From a checkpoint of a small transformer trained on Wikipedia.
Size: 24 layers, width 512, 4 heads of 64, MLP 2048 squared ReLU, vocabulary 8192, 186M parameters.
Each number is 500 + 50 x the weight over the matrix's rms, rounded and kept within 0 to 999. Layers, rows and columns count from 0. Numbers have three digits each.

# up: layer 16 MLP up, 2048x512, rms 0.0689, rows 824-848, columns 0-127
# down: layer 16 MLP down (transposed), 2048x512, rms 0.105, rows 824-847, columns 0-127
up824:573600494541500529482551526494449530380402526427543560454494596449440467466594445490467431572420451436518481499409460411494490480525496567523463497502501539501434600483518616609586512453519477525408410559560508489555572545524492449498570464392478468541504474496533442467475602518546554483515428528451495404509446447469467424555437519546548578427580655437583430622460474376552460584522
down824:482524530504500494382541433522407442493495476507529547456513441461461551519530463468449465483422618441471501436507460504433478570542444457522515498542471535526517495413471462533388431482496496491483514444469538500645456570472484465521514567365514475558468475519550493409643509425578513534391501567519362434526473532473468522535403490456516401600510443470524443398521510526425499502519
up825:506423473453521500556470461482467558482504584500507448464440443456539523493485587563508458503457472534514491505482531464507499436536508434464503468450468523488555490478546520499570434493425497460533475398525444453489484555508526545461558395455545412492511477471454543497522511531554546464474604499414395612482545569453544533483466473503495538439488465477486504544467433503560488489514
down825:531509558473539479585600420525417510477448554417519455517363399573471518563508473548525486508442524421535550537418471495425545569523521462515502482489484371448453485492488487406461474448493484577460430520536551545480438548453571496459435506525478524554536471525467508540435509550492461502521552438498496483503548562550483472499470401487462527454511491405534504609433482473484463450532
up826:586486544514455490442521496507546595432576525505539558475504532435546478538515633622484499463535532584444455524456549589490532533447514545495476482593500577443576583440453563504511554503472545537536510407491433520600489389483499499517573528403457524447518506514408502524551538475616415532450597536476495414538454537376525522615498510620510548466478499469429512507511488559512508483413
down826:524595463557565575477414581458498489459405418514536485582484554591486476450494535410493481528505462515391462584384434578368582579416503559561502566420529543526474528447566607538538575545422345451495546399571416471488498558465498522411541515497575391503535410496544438468546525509556409499548483509426501519614568409512541486527492479456484555558429440478527511479507439548495473551409
up827:551423539466453447465466454445480454530511522434522472549562461386470463608560491534433469466505506458501483569503558531446420530568519556529556476496416524489518506455525471393480548552417544533525448428569498492490517459464512576517501504516572545498597601505534535504479444583558483533486533471480406499431462497433579512502556472441525483481549530450563526531461492507434544518484
down827:541464522451486527416506464426509559446536480443495468520516469458576400539585496516485485532524516495548472548434501580442470509597481520463502504484502534494501434500547523492513488537516466523506440432474514454472555489458544533536493447484453482518516548548528560505526496510546447474416440510458517417449499492453510540491562534511454528517576559564547583523473514528498472524528
up828:625453502516471574514409469509512539569438484520406504326593453442405503549599488480447604547480463565494493518486453453504501495615576558529442460514553460551551503468435550472624375455534459557557467494524481574611414436537524374453552503502597475456560475538548540508592417624494555530386413545455418468540625394530555550502507498532479541508594376551446548491553407441407450492537
down828:490543510497451393472535562487451493566457520520438537452507591474551558454612535506480579584508484491492491481506431561391465672495550492487416511579478453401515551427523548465512390482544435580465526432527472570601522550611439619479531439447577514410461531528478475447470515593468484529537377455520547550553436617493473471613666384451529530448506642484490502659473607525527451565618
up829:496534445515485521463511408478609455597413446539565528480539429380453531513560544571453529498519505471535483453528583558493445432510583468550510583548540589531597567534506508476540455549495476511462519534638438466358431416613503450537545501383478520583507431470525343560493527528448537507463484422456535540548465378389538540395465540610483482447495484511507402489509522483414426473446
down829:472557577528435616474508574525479578443551547450457543579566595458572587508450496517498444509409393574470419432534455458523411474558506459483434478482529574568465479481507493444453554567535505486448571498475561534347449496568533459519404466473524550447458516580482387495473592618541538506530509453617586592484415516424623494520578427505484529587470449573515511497531497490492567495503
up830:510375460359551618577451507431636455512571453588496411463408429471489485457556466596468465484439525486462551493440454467520462447534620606490458533502486537486552524502425542531388524432507455569427579492572545562529501546602422538549486646513498528449415370386485507432453373461528599516467468517473539561583460521564601434584392385410508553491402503406460571506602465442525533456604
down830:470492466422514433578496541536410434534566528570402550549479530543508494511520517522567540477567492464408573412445462516533418604544539672504628401570393545415475517552513508420415531451557555589475494506456414534533587490569517568503604506598465385462380470582540508546527405452493396387479533501451486456406451565501477532407481473564500482508401440449472559485447469550507553497499
up831:559494566475597443563484523450568504505473543467479619393571494471529470418509501472474529446437514594440532503483479395587452537530527475468457603514514561398443434614551590612512481472520489533482543492501380584657466550500564513489507512468539471464522454475441446486385547430593549452505457516465504515538543581457501563450453540546506456435468417533532502443521608390519456484485
down831:504460548499514522495542471532528449464495514530499436533407512583563400492424520519485448596459455431553477569508392534554485495522532454506479436595543480579463489479470479459513561489470411545531457496432559529508469535472415537533543516574504498587459591484500522564527395419395446479559569526402597501521566500462481448377506472423497538428456542483613533613532543507491601591435
up832:502468435490427559464517487539468487542414564585491533516478415463522470487478504614491457511438410513467581395575617539500469552548487479525436562517543529508471542493547563571494513516486516562489456523505524474541510542504534485412451451498588539478519483406628396501479462424493515545395443608670473541496558513432442508514431513513502539502510504504530491508475530407459489539460
down832:509457469499547565551444473517419521508440508501493643403471527460509448488496511523476496534406490528525534614537475415519500482466446432545531544373442443456444527491474459449473528560471480515450508533432540550499470497413605461508425483543558490473459440567493527426537565487473549475467451553477471465445530432432429444457475468462558492482455614467526495550570561531528419444481
up833:484577492579573468441471533490456497515526520565410491575514571483472554437524599449487550492524377481581502586448455435528507511496494453406513481498453431485565502468436513474643524515490546482474488520527538518505513455535492503500550480493461532586478491505476453449462485451391491440465478491545410473571466521486496491540496421436533538478442492545571506507544507536514507462433
down833:550553510510438447502555472580544436570479512448509563528487530503538506459465564554517468460549514446455493496554426487461478530529518518510527500616462453464531442573507488464575453443462520546501526554545544476453522589511481465560418578456484541516487546441507533532500542530424475426419486602531456545523496504494530517564502470522530413460483512565467475477423451426460495377500
up834:547512570574607506485509449510494531545548496526452471497545539523495502538467508485553522527495483431473527593492542459501482455468464421482514481467450527558506517607485498462561498495493478493486601516487487523573490413666440613480440476509473454515482457428443466546483579605556545429487431528524497423486439510476526508450509512436555493477513500513456541506545509505531471498493
down834:530441411490548438470510525498463495483535474536498506577484540519453418596488485471480505454462568538521484501532456478561459491466535491454549507507484512506583501498522473449529426524513498451454540513554550523459529490565455518519424501473500508485420464464494449470490568465488487534489494400514466454495472510490539465487465493475491516518418530595480434475559460451489454510452
up835:522467548569436544524513528505471441492533502516491563443518478484557469481435497441489559393540477506492436607500435580534466541394560487565515522503552433527636461399553510518548553507494449472596523514442469577473416463496428499563587414526540596548487450543520493503565445470585463557459547531458488480501498479494419499531461462510575451456514469612475529532501576514475501497425
down835:485497430442473493481455490579473504499464481525461435525498457458503460500500514561524531550485574498526487524496486525497448450434411503548473426568528542477510508479527423591483514475515588611500482545556472425499514509594564531570625465542468487565480507494421584599497433416541409429447517477476459510532469473471454550478420451459536558508492521520428457460463451475443565540491
up836:504539563409570515519598478530487474534446511524516500459567511520344553485424636534552543537504549525431548550478430623458546487511648588410485498518442455452419634305554386446466481482452497572523461543436493642523466436442508513563570475575536541382515505521538528554505562400408441565463532497544431443576486492461551534490527603530439489515441440536497494546402427415525566491564
down836:561448424486536408442528564512580497555537393450554495503587447500504503467543549618573464393406507448479417474393549494462463475489483499594537462477430401462579482485573511495515443524640458423502424487476653510415604567462561448536596433444560562488614555470467556513465432528506506605479518445409417485391586445469522411369429551433517550500499525531443570530553540461601623505535
up837:523516469475474547492425501597495516455493528432474438453504476478556535549495483453607554465496439580511517405482461597534486447567497551457494522540490615421479387476479574469503625513462511386535483512566446484454490418509509434534566469537501430554496518457556416486529526519479540523493495418491464463474534605498455554506599388530508510494503460532539449512533605518454467544413
down837:525426456495492430555523510625466552479471445490491489420584547473524463602476475468436521514518565535448521430475453495493482533616539584472459503508488462477459429520486567411462542572578522541499551481471496539524466539577496545438481575471534523563509453508565435502510500539519501435518564460517443535452429481412537483470459509605534457446476484480467443517511454458501444458529
up838:496507491556481561470538504539472499513548450570520480491493494536491456483532448471482528418497489530578494506486479454505534559384519457458517489481481476591564444491514501496445442512423472492532483561453522479528445443522514498552497496478541496503504490486527453476472536484578454486471498425503454483535460459456586540483436446545404527426515465537516494450530523535506517430498
down838:546521526528509532531446539513549510452526416514530544463514530532471502537549461458493465475532528497498473494429502552506460534501576480501525549552502551623520566542543527538526435455469460427463457486541490549584596506524526483440531453483510427498494488478482486420462471503508498478515488491504484522550474421544491546465491516482419520505575528504494489496426523469490532493565
up839:588534547551497477444452496515492426480503481509530554423485465523518422478486473539488502505571565624521558538500573506475519496529480436505460536568433478505466547552427578514432552460514506495503460510610420559552545575482501486550479478473451477532439440595471418545564553460443480454527588503555435531536450527573453489511416491503556482493504546590469472558404608439458477552515
down839:515578519563504509505580509561488664530451523513602552523456440517398416490537443610548444506565472499521555472415461383448510545456491482527502519525591406468493518495481496472605667458482482394529463512477474455546541515496511500461502559460446483501476425471497426524471570396464502434446479385545548454460489487439511529461498432408559581562572455547652578411505491577492503423499
up840:513526542499530517502487511559573589497467518519486440494480423492546503502454512532467602530500532525528452477473446589412537467492445542495489504426444497509519526555457508443522537469501490504588494486572466454489511449486463555397538488438563539503460414529474491497492554544525518497573529516449434527454503501490614480504493403515522521436529459445558390500502528474396430504515
down840:473476481422524499513600428558519534479531506518504502528500523487488522471515482470513542506476533484495495529587493408500463444523449492528513506459527542520543450447600537538522509481475485554530495531483567534482529517506495439544488481497543448410532490404493435476489525504459501626431543488466415476497497453374422450529511502442417534507455534502462544490500489474510538522554
up841:475455491510469583511477434540466494514562550481523486593548503486542565480489477483468430448633540561549526398514482548453524571433471576484532561480482510545597418468467509495524516532431490507435513594415468548453533537520514465482498424495469519482528489492576544422476552512512490399500475505448534588482546561518415511442569532562414550441475522428437523432373502471615609486494
down841:391451419443533503553429477448466458432464537520505516555507455579602610459510472455552484507514622468511507509503457568420390504599508539452526524464560511455578438592513437576503517584422452519490529479415461554541441476501557465462480458506595535477502505587459456479497516577460474543590503450484542463583510506435564521559522512472421482468535532469476530536512467509460520501500
up842:573518480490522539505469550438495498517481407468551435498578458486527532502461501464467577490520555589521483481514554465515557463431534424456519421600458479512483542440533517481591384515568470412479457460526515503445509493436489473495504419471426488515430580474561545485597486487546473538559464518545545470477463450393547477546452470525480516414443515510494528520462513526538521482613
down842:611507454444508491553514445457546524451466493420455563491438501578438529481425525396510488435542439505512483533480440446519422550495442546459443554528379480535458506419462495446429521478533463525472505491439482503515528498480474511557493484512542433462520536477506560463518477476438424521532558509520521495517477455440462438482507556466448503547487462442480501502501527471471534498507
up843:474488403501445489508515523433553506495516507441494546454497475506453482494468515560530552502524486418550481420543454487509436533533425597522497469563472554498541488490562462494461472509474486466528553526536502586453625569490531451493484507504538488534481508448516492444468420517481534500559454466430602548501459535501510525504519475522403525529576446498493495543447460439458487515507
down843:489553480450556492593491523541474447472586546563516478448446580499562468572508447497601515499499487489467482461560505586533562475553404554484448497469470475499528509496512509501449531516459486547523521474492534503446487480536465529483462487508478388533476558535543570455493481502449566569498487473577476567518445509471590461468490553481507505419481513536548535528556457508505460493513
up844:476511509563501523527519598501460576470505432498470514469521465499462476494475403526508554568470502588506523477603486445445510440507517458508453492488556524477524538551462510472530533432552526492501513565493525538459484475603542490498537557464465572435548560487461465458504477592673524498500608504529471439525522525481499534479504426532499501445636605516507523496501489384479431501474
down844:513550468507509554483465555598466505601444520488466527489514474567468559559447535413520498590487472514521509520498481457543558472420428494472543515474485442458454481556513444557564554468493459450530469470504563481566550458506489571475505507454491552561567508548524381617491448484560512547517495513462491427562510577497432486477377445445493477555550467523556433496478432497497545505538
up845:441524443466520536430427465504539531515431415604511510524496455504493490505558546481478487455476530451450461615487436582471478542530562489492499467459455553475406477509463454419488421528515454565605493389585454469539512490476494468550495504586423495602536491509506465514487440487510441489461610463500571499479474516397553516427455545552537487514619449511443485444568433531511407554502
down845:422528518500645520525418458487555522461552441602514582468503515395470494490495532423509470575463534493525538506452626490443397459486566499466450458417509524528474519444538597490518531518547486515497448441510400513535409504486554489504495441525541508561536465444390604580559491511508423515508519490489433513506486560533530463425629525526477511498491539525448474514468445403507474503534
up846:453484643553532473440634525507474499532474474542548609419375482432496454479420566552574471494467494520426464492431557491497514493489526590445551449479581412399531497498492427470482517570654577444497392511466484436485579468519505494416485527449507452486562514463496495435532514535495427432478555518442469512441586409462446365538460449494467389513468346517438590589514471524450545565527
down846:572576555500507496528453605658412437391522476399425543349490522478589476545480420467540516519472461425421576577543506431528567481445480549521466601409549466522518438547565547433563505517549459523422475405465530462470473484530543524466596479376490502601546531526402466454471506514569438480445517470430493487419518466496511499469528543609531424460471458417474492500541467535513578618516
up847:511499501511447455569514498537564504506520476589529523468517525513483507560536487534480472427491514515459516510381540505468507454497459398500485499434486468363445513491439403469561435481489522494473475496523466517563476498536470571451426471472612546524494499534517466588485505425477510431463514515498546490515461528464517551504545488531512561496525501513488454415461443561513536554461
down847:580561496460512510477507481467518459516472457541432498473463436518548410557508553523519489562557497484473453477549478500484472486511497536507474524426509517497460509439460569426471439509497473527477475499508417558391492453529542499499459503429494565472469472499579462493493459460437514501516547455497530461461478542497542501543433528540569496539551439480525591550456456476481518490540
up848:525478442613484536493424580625516521595575453571567484580589499558543645489486581638530465457533414469430532561590624525441475452507528532591547529467439519496511555503490495484512534463584556481631455616483545562510514469508510421432491457525603479515427493479431527479590548502455462553469488463509531413504503466506498464553452476437488491543453508424424517499534394484487465555529